config = dict(
    num_hidden_layers=8,
    hidden_size=96,
    num_attention_heads=3,
    num_key_value_heads=3,
    head_dim=32,
    intermediate_size=384,
    vocab_size=2048,
    hidden_act='gelu',
    norm='layernorm',
    norm_place='pre',
    norm_eps=1e-06,
    positions='rope',
    rope_theta=115000.0,
    rope_fraction=1.0,
    qk_norm=True,
    attn_scale=0.383,
    bias='all',
    tie_word_embeddings=False,
    parallel_block=False,
    extras=['local attention windows', 'capped logits'],
    init='orth',
    init_std_qkv=0.058,
    init_std_o=0.0145,
    init_std_up=0.058,
    init_std_down=0.00725,
    optimizer='adamw',
    learning_rate=0.00253,
    beta1=0.9,
    beta2=0.98,
    weight_decay=0.0,
    lr_head=0.00671,
    warmup_steps=581,
    schedule='wsd',
    decay_fraction=0.426,
    decay_shape='linear',
    final_lr_fraction=0.1,
    batch_tokens=[8192, 16384],
    max_seq_len=1024,
    doc_mask=True,
    train_tokens=105000000,
    max_steps=9120,
    dataset='wikipedia_en',
)
Each number is 500 + 40 x the weight over its row's rms, rounded and kept within 0 to 999. Layers, rows and columns count from 0. Numbers have three digits each. The size before them is the row's rms in percent of the matrix's.

# down: layer 4 MLP down (transposed), 384x96, rms 0.223, rows 278-346, columns 0-95
# up: layer 4 MLP up, 384x96, rms 0.23, rows 279-347, columns 0-95
down278 098:470532527484536456498482514453578586492515452465434487515493464516492501457522523489492465583531584494414540503575429503430503517518500562535468532528494452482453469527443489526506468542590501458463552542481507538521490470460434524492529497510484496503475469457431482627469492515508471537
up279 094:576467563484628467541466512576594504453518494451492546513479461479439448437497507473495439500543479462572489453450495508538531523538504511476561487472539512503463462434527487472437551486495497542482451477521477556450420532513526562506509499520507520506482476535511538550472546458511519423
down279 090:456510462577527521507482536469487495464567555540496508508443445445477530509561521456437510451461508547480501469435527483544450508503517549500465550427493514505517463509510574488570440518467535432504492526502526496474498489436474488476508429494486552560541422562623476504511455490493501584
up280 106:508468528493567478507404483472529544473565491535552490492452461454480467453494523532504496463484441392563534530448458524538539524463513549479563500454557514537438456416506574524563546489504414525443515551523503540482471494513536503487443471517485488522503562437523567490506520470540523477
down280 104:520500537492440474604524538559473509552501500518541508519510482448545476476563490452520480495458555567525445428459420439445451424508481530469456499415512468533482551562474521470475480481506492523546504470496465467448428552533526550556541506503508418543481482538534521511478510528550503568
up281 111:518487532480467518520544442506527487460452545594505475536457557518488451422497519513490508568452442519519467565491416519482479541489459442481468536528465573421426505511444502557453549454511500517464505468477556522523484567512488424492499529439548503467479546519517487484529579533543572527
down281 108:505527526499539490535429481541507469527478514506411502522478482545431511482499497542394507514509465491545594539483447575435512482517487514545449477493532513492538478554536513459543498474494572558462484513541483459469508475462461495496435558360520518501472534503579530468569545489489466480
up282 089:456503482467522482568501440506506449454509457526476333476492455544483502427468504487544551483569461508464467515453509534553543490530517570491564515481563484524489516449546551556551486501554527538464473426471472562528526540534498428510530531438473504487478477484516461528486511493557505527
down282 082:450518478465504474570523482486543496434521473475495479491535534499536569465584497492538539374541493455469530548508541515459430512539555527468445528500493453551472496470533540482528540527497531524469460574599514460466453562489508468515513449574516520512487474446430486525513527445435460472
up283 101:561538494450472523550392431505471508446496501580522516497517450531524514482433480563454486525469481444453515522476450519455533541557517543469550483501525543505463466535493489481544532425465468503431520476482508521521554478488498482427473493584596479433466545557538493563514487506452535463
down283 103:502459475504501488499516507503496525462482503539495497461511559487473521512449537527495539467509517465505503541471600535576538472458511527460506567452486448583465478429515526454468553475534496454517472473581443464456521506468563505466452555462564485536461500521380476438485436538510604504
up284 100:503545499495558490547432476494523436455475536423558494517440488433463494500506496531516509520512531495525511511499534547534525533450417503511498430485478546481470457467466437573614511492509504535462516497510543520471468508518536511432438468552446470450479485466522640534546435534512496505
down284 092:488527476485482534437497497508477488507438534484597482522472540448527543503502442518496567455466525459518541579508475479538470507486447459507523474519511576471481545517510452409486526518528421485541481494593453476541491486509518492432443600513459452534528448507439507501553539526592463478
up285 100:480505496571484523592461535426460486502493554463467477444451500484483413425450475497470425558480478473546533496544557505511514495511549516494499450543460542479521523561408486533498494473501543506518493520546561594536463543596473559526519424537515507452501466448509515494488466481469482477
down285 093:510508481506513479451486557430492481473558474541502464479471495581526526531495480466421508550557567563506454580553459487545475537456479480492428564521516459498538559479516499444502392463491507492544517516573537476486472537490557514495449505479440535433431423527537551541489480527466513491
up286 110:423504476520464524564496488518485458413463490520462483529430575566504520536473533495479457475527460506477482518521532506539469532496484533545512454513482536505468495529486562558479524533526451468521466496475640529453462551529557454476478443503436409562417530507530509527483516498414495509
down286 107:534488412447520454415454466547535499494498502544534543528513502547475468555454484501447460519413480629484535552500506499438510463517468490552541438500500555448469510549529563457500502536525487434549521487510483535487516422556502581543578501499496468458521484492524520454484475507517532459
up287 098:519521475432530550520487445521517562451544430497524470468524516488530431464451492556424429571493515517488507526446520525530513483457507521497476472434492559491508594566490516559539502472455507517475505487534520591529438511535438514518572535580522441520446446492512542499452499446469468546
down287 092:520509525542456500450543471456448463498612482521556436509467490520489515493500473493544562519519516529451494530481480475485641586458481419465504480490507504437511522490469539500521427446425503505545541476510497455487470470481462504490537572483493558433507436522482541562530558513522454508
up288 099:539526499493535499510452431488569518487511527516530430493558493521608457500473498488536482514506515405525534457451520539482496525508536562507551449488472524501574487463527452510525569414464449529448479462504442498488378536554550521552469535470446483481448552461513528447502546507515494505
down288 092:532451518561502451489500500553512503541453471548475461520558546444533553424487476484478478468487492525458370453542469492484505468569576399519535470539512509521520580480512486517460535461540464476512474466477443440453506490556563523512522529510486481503510518455545558431544490561538521465
up289 102:504556485448551520573529526455537538528521495570429499464501472526528409480499462492491523532476490473463578541474409534494510513507494453487542527453440534511517530488425524558509494512530514463457548494478470521531478506488407484508458491529552481523403575512508567525444562458429541536
down289 094:521462457511491455553488540482500518484496488501501516496454511467568442534514570548511505476400453506456559534433415452519540519509491441485513513474465501531485508518513523490478525546454441444541487507506480408498491484571536468536488475505568544502483487582420557452537581503447527584
up290 102:489516542464540503499525481478477476458501440476464509466553482535450512487477524571511494571484438368559510482486437556504556456532506475499524458494563480511515473439531446541477531467489452517448525526543617525459455506486566448542512558517563442465519474460504533511438541491537513532
down290 101:556458468468481531465460475477525510542514516521462484460520473509544497581486542428461509564566452543517561461566510510486440447493508481509471568454523596501531450516545470546537484487483475490534489493544542482509522424546571518497483494448446504542503527353528440529500517470463484491
up291 098:522507488498547494483415449536447470505511514493530577521468502456525425472460455471510490524549433434477462521510521509535517484472514505509512478577544566497422473548579515508528542492392424472516494547499505522484484463490498586480472496512489441512426500465524583583510436466486534532
down291 099:483459550511478514482486540474493516395586434538484542434433497463582522505481529528555511495452498532522470551489477526530561523555475466461529504515557525566509503469469510493503495436495518505511482465470558511470509523564495479441492535491454551461436414466417525455516521596472473559
up292 099:561494477471464569547504508496506428573572474506488509551552514457508462518527467554493509442549505416435574425530420545495532442445555518489562547459496522426473512466422525512446519541473413522485533500508491477473512471524501509507509469512440486465501482561527532520427524493537515506
down292 100:510497512517560501500454482430453455485590452435478458454515500528474547493585460550546513453517474544492498443491563530519570513496550503482495499559486484436469437601416528467555519551480470488553542493421520499442478525468445441511502497477479505478485549495568561521516533493533469502
up293 099:555508505576503529493537432516552455538504492431557530474498523443606518477586510508577527528567528474474436496447486503540474521449518455548503418465471531445504489455458481585505464460551459484451452481462462542429470496500533512514497431485477506516555545493511496444498505532498528548
down293 098:564497487534507516517489497552466554447375546551517532534482509477517535497485491561507486504506532503454499576520498475459459490538498569449463507573493519508539546506453525527493489476516584528512428415537511474465469517485479534475591520508491458433398508457481457395509501498465466485
up294 100:496478541489513499523433548440583468499544492494504560529529534542489418486553419503465520459476467384515534459523439522508547462520503574580611442482524576477459511508512471500457441488510466503494522498500577534492465492484516472479474444516481535521450503437548537499538458511520483507
down294 099:510589450509516467525518537458506527599546481513542493493540528456522537519488504509556481420518452472543477469441511508470494489498492566476494429481469534475530466514475538483516527543539511480456508501464549505475542495507473418502538495520508466449506472558674507446500434479518415480
up295 081:487572545535541441516516496532541491465376509567416476495516499437454482435499538543545536449525551487521563474451431549542533474449521507430498525505509497523478526450459439575558524497510478467451575567480483532480499536528468478512444449539519473521487510479493449525529496478490559512
down295 081:543540493527480510457515555539481475514527484472485494554506521439571492437574503481429549430459540591468454459535541491417491423512504472496424543495496525542523491533516560446469471576554480571503503516525511505461531528446491437527432542429501502489521522541431471479493440494491485520
up296 103:522475490528522549498453480533521495531457534545530517500490528510550495480471456498476568493495509491583460429411496509527438507455551483541521436459509518503432480533481440529641488534503514514468477452474492549400523573454566508474491441524514436457533512470506549434503483510497550474
down296 102:467445518492565481469484515422572584520481520551456489473496496472511542507501451430500531443536532510486510497559500483493390496519561533420534549507424568486464449457502484569501527441520472467444487531463490528494530518513509481547545469501508487460516545552536464474509397551539556515
up297 106:514529477519517504525483434531494426461502467534492480444506482501518441526482523527449545563564486479514441504509460572564477487456467520474544534524502539524552588509464551596441493520477531453543508497494621486489500508519493516530461440488489495437519588493530437456443454490417529499
down297 103:517480482486472415466461484520502546499547523504531524529533477501496562457485515518517437500504568506486478550577493550450491534537457474575472537559460523547548453580560503503493463415503495500502435593516456483485460540509474557519535442475538461465534536498480551394496478484441474434
up298 104:504539540540491517491462469525500453466502444499523517482517516591474515471461488426426502488487452440465520467480454509537524433453538528573493459499438516545482493543501449477536494487485517567474489546454493483494389514565538471552520521489482413530485601439528504589535490557492546475
down298 102:464491478477553512474559500491534461517419412501501462532484484503448503491497490450485511487401498513488531513478514546492475506459601573452532457513459533451468501535505564511501557565508521506542605495423518484507440458534473544490529604515499500491490558533508489468480453581502429514
up299 104:499511455484465520525537498568446480406501437475500473489487490528526448472510452464539502543520449491478465520411489523564503495422510580396475421492548526509520499487473573499547456537550534513526506536529585523524515534479512441498509508575483483478509494454551537484401466477486561477
down299 096:501573584520503487427429486464571464486494526500528463524501505498509470528586445501550533529439449504518456447489485538502523439527490551470466539532614463576483560502519554469527468460487516493498461548517472502487566484516483471480565552505532429495492495500520551455521457425443483441
up300 095:468574523505536473499489517525501488473510443558457528454523464542488543459437526456516503477522527459484477543507466559518601519518589515479547461533508571538492509519528505562472503467484497534414508516475546477432417484519517503480523451511502469526386457416541519487498447434548501435
down300 090:498497578472511428515506535461448528440509439546521456489506495503549545476510473467427558441480492482514505484548522512474467544408562480487526495559498461510476512593527520576523447489476525577483545445491447503511480524479512531515492494479454555469535529410465536499431576550454452548
up301 114:493537498522505476506516494529502476506447524506445475464466538507532445521489490545466509569499453469517489472465488556566491602539508490561479427511407591496479525552449533487531493430531439512436431515396542508418487498504499514514455504479465468523521476484526509533533469497527610446
down301 113:504429527454547629474510561473491496509534499503451466522457439551514499509508530501582482488510503504463522501531500566473514564515533517498470471475555485505510518453504514494439498422466575526430429557505448579515549539436518497565419488501502470478528506483533460525517463421438516484
up302 107:507484504423501519513455496539466528489454542470524502478503576584558457434522459483489508473537528456500510532478483524473523480508488573562545481520543522429488494497356454487484490488459542534436557482448498461517504521510543472473516473586449481438456443462539541547450514457523553548
down302 113:533501541435539537572471451440464493549520492551487543509473567491477446501492499449498488448500397479513516487542415518565476540540527470487548467515529521486414448562504543572499534481472478519530534508453478464521520509501510529556474506524416490538538396491520441510456450544547549488
up303 100:519432506545494489514490514571538487515455469514473512537391488531473449460452445510496437546536499473647455483509537480513480513538447503534502464497485513470435504544386444501525475475521557548453491476506499503432523528493471537464550527536474488498413511487534497537523528549433523530
down303 097:543526484474532532512524527497474509503431583500516492497511500522479513471573448568501519474544509512429556483518459483519439447537462467528488536531487432512445519428520503571453437624459533505468381517532500491504472513541509508518420517534531490439482498565523452520489443499499555459
up304 097:547593506534502487547547474510512498471524497450479534464522518494555425407542469526540466496559443480466553513502516462477553562500523497468559431438522507500489563507459460480502462545473444516549490559540555445399483525502485512576481499549471471487444522427525553551507537458480538496
down304 093:514530463558556484457537484412457484472475475400523491515511528556534541528547497555404502464488514509497571587516414512434524511507502445518572520534488517440543526484521481537496562553580492478518490446522451528481454519494489498484470470466469499498529472490380482485514521461543517468
up305 099:501506497479535487518434464444497433430521471527449499510517529546455477462423493439486474569550446429512514509419540492482542468523581422527483440502576532480525491522542487518439529511554467552511569491534501509490424516509538543420544492569533525471470497472516471548473543507526561516
down305 100:504480507516514538436551523523536525599495491479474510542502494498467474494474522471460484492489548430566468437551538441462563457466483460591522411461519489471472480537531446487412490464500527528520514516461486508507579557451518445528517474476475506448526472481475459549484514587542592558
up306 116:462548539491559553553476452485592451484487523545400482548470519582521463471464530540442509517541528463551476441473474483499494458535507464524558420512437524429498518504430499502446521536462468511517507522445511554510466564494466558469489455499467478493475424527555514494495471505457559562
down306 139:444464428562414431567530538520562510474524480532438553443560504571515507539529485442528507431520501516459490438499542495442496453508472604434393505508546538504447473510544529504494564467498503491513473468539487484527469555522489462507515460458476538522484497523508463505571540515484504537
up307 099:475480526535479452578541511443511488434578488457442561533449506496497497498429470523495512471533526471465447467522476510543506472499570529481492503475510510508476545435415369521540505508466503529535521499465495490546547517524533435497509432523468446466496571502543531630474544498493521494
down307 096:532480506500509522550529505457456521542590481494380576567441511592515528587493518465506529509490543424494505511584519473456492476477506542491448512415497514503481554538424499453473519467472485468515514487481516541491450442462516485517514487497551443534488530472577522465444529472553507458
up308 100:530493480458436553513465458556563510491474423488493544490544511502575492529452514525560472540502440462444483526462441569488507423508543551548494502552480587488504449436457540513461518521484439498492433491525585501451482470580486541537530509498540416519460576472497503517468515478524472497
down308 095:487518495503486476502446528469430449503521502520505506474446489460464527497512573515524466539597546520521475491525417487557481483536493482518479464565496413527553483491462512521511526451528554456493482423612576532526522500499489499557488543459491462528497414487456423460530517570585464485
up309 096:469560478444502549514503454593511454493443493550457523490515527535519496467454483546466496506440486512565491494412517566515516471556474454503453442378563556516538530522562475524484509453500463557459529500511564473431442546548473474445514496477493485512526451492483516476523480455548576528
down309 090:507539509537479516526479607491485521455519525534546464538552515470588472494519464462484461454499480631467468453536502525403430510526537477456524464506483470444499491476473539504532514509520470500497511446510461487526566523540447490455501449498477608550533499476480518532535541511498453396
up310 110:471496537546461519526474464469453538528519523544488530449492504558420450507386532532442451545502448475581482504454527531556539490518462492506549532496482515463515492534492542555542479421503524571514525516386511545521565461481515477448506493494454434519489523546538557467498427550504480466
down310 119:539504414495522551516461564538577566497432556525480491614475490498496478484441487486465503536515457483482513492570382482514461473562473510454449559507465461562469486510485457506446502513456560521452466535524512502485451443519514585494514439472484495512524538501528513531572503481467533546
up311 095:468481538522481454515491446524585478383465542503425455573556520509560509503452511524548442569528500486528483437486462496505472541516499501514468525466493505479484450584505528567494521453450448446503598558505425541434484500561503539464504482519531481491497495564521557543476502502516484541
down311 087:532465464535464492493469524513474483545510476528489603488560488507491561554533465523495561450494548546452516490502493481420498551553520517625548541478441491473451474483454486445490496454547486524483482450555521521479505490412458508523446500510468445424554514520526535453577514497577473461
up312 090:521531508499503520537488489535491553511439487425511503505447517445523506471510524507513485573522548481560467470450491583503529498451450480462500446450476517456487484583513475487505517450505496551448545494544466524483425550572453456474454469485459563560473635484469598514436521506495505526
down312 085:469492483453531460505536506500530518577493549532432558502501475486511534535561557534391499494426511501480533500565543400509532473517477500535544505464493546446509536582497521487437470450485456536530498513542498481512451563421534540520495543499527466427554521452511433449455490544455463526
up313 088:516579517462481476510529496516523514550492454474517512548474505602529413478386527469535546502466492453539433511467527537394499559539509449498586472548543522451523519558473504501483517503482542496510413449469555476536511487519521502517482498569472454468435514458533506559469482458483531486
down313 095:408481474534466515521549595505521412466516441515484547417538538490506542537495483504506471483511518519465492490600445445583487539456528477493508529521497533456470573443481498421525547532489540507412520534510470518446486496485557441464504546524504447498499444501479490548511571530499486558
up314 096:472487474536569476494498440557573534429528490518386569473513452565511464459472551497554449580474503495518468510429536486467467520463477486495573473498516549563499478455540495465468506461451463542544501484484483524507480547523506477450452473528589481510458488393532555528513487459527487488
down314 092:471551404517542523484480528496461440500588536569445503459565460474477452489501445452524453557491478613474543498491587487404515551453615492521450519478488451490531535512453489520508468540555535491557481496506522469427496518460457448521509485490501522501482510535504519506492541500524503489
up315 090:472520472479463549511540455587405504480419530505517505489458526557488473450424509474470526505477480515530544529451531567461459491482525467542477438549470597482517508561440500455583451473394513486481493432521483525510469562549492474531454502518553461540536522482522478488489519563508489535
down315 080:537565501433536410453527493448512448482557513444484499570487527453436532461446510552457511413487553529429539504567547527500501457521492517523494491538489487469487493491512603479546502579508584441476536466443537504455516462492506553510493525489474495499518489513450428501534545530536432510
up316 120:529508439526475518581479502509501494475528510503536440491495521531506444471530485413539522575478455522516544460506507492537560482488473515459530417567509503437480574527440503494515523443513500490474554528477576493487434537502411505533500466483483382501423464552521484543405546525488503488
down316 113:492535501512568455575506566513500524511489519532472467477529502454517551475524486500455492562474524468455520481517535454520528529531519477516486494581415477470503431469403516485545515544474491474564499479547505483531379469418464499461431555515475457530473446552512503544517593520543453540
up317 102:573581500487572437528514508455522523469561476490541571462471499539519465460486477537462461500555483476541591458443561503524545485513503508479586522450452519491522465486448464460541540495396436448453509574492525487544517507486503487548461502516472456548432535481541507464448473523541497461
down317 106:490567430547479438507466596420524555507522460469421489472508472529505574456505539569486468479528495536458449500553497475517516495505477508498501505494471527500512403465554541466513500437491485584505524528457500568553542528473455532524513472435461520527505482423477547543494492450594504459
up318 096:491542520514560509538479506504515471492442503528455456441545562479460503415462511541568546506478517459501467524451557463569464487504453487532517561505497538500467516514504527516562456508444428482482519590458481490462508509586522435471489479633440437499524467414515540493487518496486507535
down318 095:543500502535567567510534465498562458554510509480420490494561566529468512451530555449428529504536550466473535416480466460483512498485477527509482587469505534445574449532570426423509437427539464519519476519497571490517467474490496542517559492518518467431527490513456534480478506511457500517
up319 102:482480521505510507480426536541423416458515531507499545490431502491479494422487510458509513534522509468498510456464523475495549546455477507447552497548485615505548477436468550512511486529535595440493547524500521482465468514441590511485440481504454538425489522413536556494511478543496563510
down319 106:472475487480487572473495583517515469468491494535529477522471475510479494623494480569436491522459542496442421503450558590561431509487536531429455471466553536480486496512526518527494582488539510422530545494527426460509514465530485525499504478437547498512499452532516495519450430489490569483
up320 108:453496525535494561475514507539450420515483430493528414576539500495467489532474475424461445491490520424494468491432485533573563526462476539557491456536474557497457494516429466531513508456524509558466517469481513500424553531540451482516471456470484498499460542516516478542508556612505529555
down320 113:559504498518546463504486527455488516513525515462463468553498458440526559493536440505517476477603456515540559478525448491451439605485542498390529487575513445491480495494492478484519516512527514447494498501503495472542406538481457513486549488489476497557454477535409523489452485553534583548
up321 100:545503584443500493542463448487523453514439540445523517444453467618538503515488544504471512466473473433517503492507481513530546450454506547467573435463484493506487502574491551558477461520529478502445481553494446536515464504526538483475449440486477503460447587413547561545508503537478467501
down321 102:532531495492575467483500549532448580528447413529556467524524487420540513550441499430478487499510486526455482530477518503443498477502522409456489485515512487448530531536494524532480516490559517489459487336500510533490478509479454543609520486525522492533433507490497563461500497532498497539
up322 093:504474490588560522511450490538543451459470483504521505487491536546444517511478446512500498498454483434504424476490536474450492499547416424434518488546468528527573495545425524516553530500423459447491541525426573489465497510572417432556511503513502473456507562511511538478552530512505524502
down322 081:525522427495520489544502524504497529513536455443508539492453507519543519527570546500576513531558541493459528494543484516554538555485485436580477433563494506468471468466462468511497506445441474480474468448553486565487571427384492455488544536580468500490543507523492489431501486458546485443
up323 097:515566533503540514551505479471455415549519493538487510436488474526456467460433506482576476497512430502525442484446482545543539528502477432480538496537492552463486440565508431456528394480532493429517467494453539554507422493512513549512461548514541483493415514547546558475470462498463496508
down323 099:503468542481517530480527537512540521508431525499439525451545476471459525420474510481441532545474539473489516514547423549392533570519455582353488465472505484459473503459479500555449534568513504493489476522515460479490557536508547523528513546524530477503450548508487431520443526521487508524
up324 098:498469527504494515599493502532544450449534469455521458452510497551507508558466455488462479507445463478512497402498502494498502499465506521498559501452496513475528555561426559516482445570482439477515420523470596577557471566491454471562522458549450476541493517436534476512462499467531461460
down324 095:555482436599519578538452499483556544512482424484477541540498484458497514510535438510561515534549554451416538463479510397595480480522507487540479466543527539510484524493454463496505513545529492469418513499478520513464530393455492502494478514505502501487515511429512521434566486526479527463
up325 102:523504568504454516492500479529518517507434444515505501470493531550523486486501536456473443531543429491527581460514415485607456481482469468507422496496519550506490537518411445523491559465515432480518486534524522537464556535534562455514440403550482430475498458494517505556443481552474481505
down325 102:496475536452514541485582424504459475473500539515530542539516465540479567488503487563546443475464503452508529542473506475495493563563514514548431455462494530481542539553519568441582469486518495451524393526493462472442500461445545585459539462509521426469531448503519513512473443491463493526
up326 108:503586567476525544495413456489494458468494464475474500494426533530516492465424513389531472490496518484528423483368471502542498553513495501507488493471520549462482461480489515477487510474534479552470568510512547487449462491518554554469480481577533458518555487525525491550538602462521493504
down326 115:405478546487553529489543448499567506474449568523430537540507527442487567460470489512499552450518458467563487571482474489534562545516474490488465501429519492534516504486522467479463479477557545535448485485417506478452548511485526576425465498528517487500473541571551545506428464462447546496
up327 089:479518507593554517528494465553522480585463502457510505482464464429497514500506500495511542502567482457442499436475506466559463534481492623537545453519416509370452488523457512517494555500463522502508487539513547559458506522535542492552540477471523478525449585515492508473474508465443483514
down327 083:498497535503478497458504468567406479559422493523561534449473503483483520563517510561541443544449482486489498448544449594517492476493543503482479516486529515515519463561577491448557470519551425558502430459523449426503525512478507537498564493428512492544555474496569515499519512427485456510
up328 103:491525501534513584584430477484513469405446443528520474446455531560470464496436442455521469496537431473538512551463535496529575531439490500502499436545521505543436499540509494482534469484487470495518443509553544518476439547597504499519477505500456484513427435497504512527551534533548500453
down328 113:462444522517447505456480523559513583495480444537528563578510499469522562497476480454545466458481492448578479399507524492402601525517518510457509468467450518448587469494510478462504525472470544539456528494484498554542507564470464459482561462496569461542459500494493469520519489488469527507
up329 103:491459534483457523537518449521622461475489530558561546437561474583538458491566508486493447511464399490527484457477538481566502512484447500563477507484470534514581509546447474498510492456441500508495586477428510496475540489500498487525530465505440435547505511524501515445463554480509505557
down329 085:444550582423494437558507455535502489463528483555511514516576513565425533515508446497476499524484479490515528558421483495484521556522564444491480463551493513496511467510532523475450493527497516447536587514534490489517435462466427523478567525462453473471480543594537492496420517493490532430
up330 110:550550531542547532475467455494426480486523522454519502451426520542515463479505466552513448498511472464511436437545500502460489515512539496487565476506487517493528517442511543457555483466489582494474518532405537554502565458512590569458435457572518477465480541472532468524483543487411564505
down330 112:526508499433522453498531535488476487526480509482500421449473481500519531451565489537502507484442512448486469551435525498498570510497454455536527455474528478499476574489494541581493451526447395460504418522552464485403553508510490516558513511548525555521473478449541440471492570562548508556
up331 095:478511513492539557506530475542578446537440503481501408547468495513567436554475489505518566479499443488527507524533546495469486528531417488526493502480452528459461484549463481485545543596544535434484516499480512547452397525497487492461474474474513473449455502533556561605467488494541523457
down331 099:557447552460454495445507500540510469446500550527532548424509518471494508530466478457476466463523437534533487551494460489531422490518493490479490507486530448439473532543549547566469456486423463472545553452494495467508552597424459488587455502522565534499502499586552469542514542501537492473
up332 095:426517436488449455510501476508518456535455511494482504519472551476492441471382444520466535524551524515563408494461530512566484499466560539522472497588515516509403485516566478543599493522544508451486508509461568485471439556478497507474463520508463529464479483469550441540522471485518495525
down332 092:488402557502503462531488533502561507478529469500519519514583433560540504463524518476476462473527448541546443486606482521451463490439466518444484482474496540470523474463452493502506584499482519555514500492466535551541497548508500488535478479529464573492517528507342513552466480525454494467
up333 099:582497502481477501568458496472583494475501502526455518503455469553488429431452515517499415467534503458502583541465460525557561596519490461542514487483546506553505526483509460511551531464503511488511503441494511520401461511570519480486486512533498447501450410506506511567494552418524529471
down333 097:493459560438426478495499530479541422479508533546528500484495578531477535442498506450495550507478431417515498533470468472512542545549380468464531559496457582522532485477490481532537502513456513466567446585550480488444519546490479570525477488501553485495483509497558457496522468426497472505
up334 096:564600555502504471500482495450541471471479519535449468536424541547493462480458517572499523534550487475495445525498505547467482514545508473438454489475477543463547472571537417470549510438475472454511449503511571562475492499540566509543487421514417468499474449488571538479519518466447522476
down334 101:510496541519513563483543496423458470496474504466518461483548562407493510535560405482454522522533520511444475506537544452529556465441510527553505475513490443489525426473501551540558497514472554556502462507476531486518504529509539473481438499476571543496527361545479528524522488539471543436
up335 088:477498486552541594511489499518453516462420475545503485435525500556487556487471504571558486572461467457537556442528584524511487445455473565528505435521518483501417531505452404493487515511516490479516494467433496451568524498552546515469515462522474450519559503541509492445440559498526478513
down335 083:479577514502456499477475513510536515510500557536474469508418494531481508538502493513480489535481505483412527568519468516499457453560524450558457535487472346491510479446531437453434482529517478452598513471483550433582556474480493533456476549552507526491513499517551533490527563507496514501
up336 093:561497445570500516590534494432585451505492427521427483452510512542544450452513485557495485486537475528512565505456428464562503571461509483517513498506515486476485557476488508434501492481491479533529616515481533490420433558464465510487446522534530482481465498488521505466514422486533538536
down336 091:471456539508508493516578559507563504519435514475534472555481468504498474467545556499481565454470523519500528488424494463472495559452415536423529572518521504539514486429494483526434511464508618435510497500482410525542534556466482516480516516493524530526425482544480510509540460464517416501
up337 100:497509552504591509576501456510551424529464416448451488543476551498455456508423479507556491511468429503486519454455507479519509521447520563481495481480489502543522535524485482481481520526514480467492557507497484516498608519520538451449573412520468425511593514545514472583510498509465515522
down337 091:431533535440467504509521523567569435491566431480430517438476487489528476503551435485496527502443561522540464530537479430509488471455527542442538554556451539464547462496534455485556451452458507523468469476534490502516428528567487519533479498514434569487458496508531484497521540507562432549
up338 106:475522532457509489566535436540501464488439460513473449464465495471466505489507483517486519450564467500476517468416459605578479478541561513452539519522541564544483476495469455510531469470532554545443470549502518518538568545496546470439503510465465425477451526539535553537414449500492563521
down338 097:557506475507461525485501481475503512446569542461520456520464438474510504476485507492476568515542552521513426511477571496479512426517580445493442530554489462515526468502573489429520499508498481505510434551603501504503566490487611485516489531435519458547504453499491447436462471595476501491
up339 108:527596537535478498565540433507516488443505437455429482521521567537502457528538473544451458537493471409444504488467415534523540468519593538443541483431496463510467589493483464485470488532488500482526558545501530454512480495512494507516444480526508505546457518490530500561496498522424558552
down339 107:473513523516458476558475485492544502434545451494490545578523427438433498552546466503467500473457586520492507548546492557429543498471484491506492510509496550544483558465427470436472531489603536533454510507487476516451473472512480472447468542528535552514458498488434459555472560554423521478
up340 101:516576562463502511527517512523470513454458518555424548475532505555471457486464439526521484485488480454558494513439485487555436410446525495416512421500523508491492564539490488526545525447526445524450509548535491535584486490597524445530470457521449466492487570480495509455523461438487503530
down340 100:554532451490482508510533470452558536486402534498505447534565442501477510574485557533512449445534456456444541504513427553511461505536512440549571523509479472555470507468485533463431511509512466466496500517603524533560509522558504471502434448518523513512459498490553415522563467462467473505
up341 102:454501529467529458497475499463493459483499598550439451497460483560442461503437469548521386499507511426581531527476442489558505546499501567504476467513446522465484546457449483562550517515518446539547519525507495532503508498570469511491438467504534519533475433480544594516555511521546512510
down341 102:543518506507555526471498475436482508589446540537549464510524472550496466507538488509543462524417445560464487528414483445451510476495450541446484497446526510540513488519511504514577493539523471464458424528522498504535575449567464531488556456463521511481479412493546470510516468541515615515
up342 099:523546502554532530517531500405527467442558466505523496514523538509500542472452552485483473476473477470497482528530534437582537460482514498564448524409496530496427599452523470522484482439422556478517493485445521538540484510531482465421478525467515441497512509464534524511408449547474521567
down342 090:469488539491532580462552513528492456530497564537537465509469463474558469488556523463457505447542572422555500558523497489496513446498541508552513492571470431533488460459547474436527468495435582509581462501528512498448465505431518467465503529534474471524513477576569495466459451527448519448
up343 108:467537492505510602577464482540493479480438506513486457509488544526486475473506509480455484550569510482469508521485517587474555506499516476547460504569472512438465539520429525503522547378457536518525497458473546480418465512530414501484506498470435590506486521540508542529490484474456592483
down343 098:488571495509518391541536504576491517469509520522503579502515517447528587436475563497576533541499549426534468517530477539540469554490439543459484506498473509550428449474534512466581461481498458471511460515463522500468495493514457495451571468529505463521517517523501472417471431477487428486
up344 106:496483509498494603484535517536533503470492433520502505484457534447542420448550462458547464509481478491454563516494499503527539498499515517461478500429524485468455498413519532514584562515489435527458492559457531477554446529478470532569457544547445490460491497496554614488419511513463476545
down344 101:495521508542565401526489464499534473535557545465528538487529487518529571522460520483539534552404513464488489430500451458517500527560497469525462588458453493444549503497415527467496435481540462449526470551536480456493549473562541558490519492505533453476492500580470498416474456490521528534
up345 086:521538532510588517505520521553466432420544497547489564528518464558514507418452511559512442509454471508535561490452476511509467481526493518490434419493504500435419470430507481543491454484445476524447540506516466539471517530516459474473531432578541495572485508508514491470478512433571544531
down345 083:458504464512585515526523545466524564508488480542514498552467505432609536523593463431463511441487492562482508531486536519449501521425521530495524478470516443499520455488536531524571455554523415547499420454520478498454486527520465497478542531462507492536523493492541429417474460450463531494
up346 099:550501550498509545526457479449511513443525490556484527509501532513516467443439431500523506593510449493579431509405509495517432523459520456512470537460506560488560439442515495526524461498459503561439491500455478554440406463518514480432518555517535549437535475508515510549496552524504463490
down346 106:513488509550463489485472539544427468563504418506479465546521436514536435525489478490528484549511483494481430553573505471478439487442603490494527460486462476530522447490516527538533436548493438531506511491448487472458475527533514491483541540519520594465498441464621456500522578497484526528
up347 100:527570538466512468479484460500383489441460500479467550478500499562578510487534479497539431533488429513579474520509501464546455534512578506447499529547506585492550466556440565525531515495443535483459477507502482512431505548550547439422569514513485466459493501467528477474446497508499479481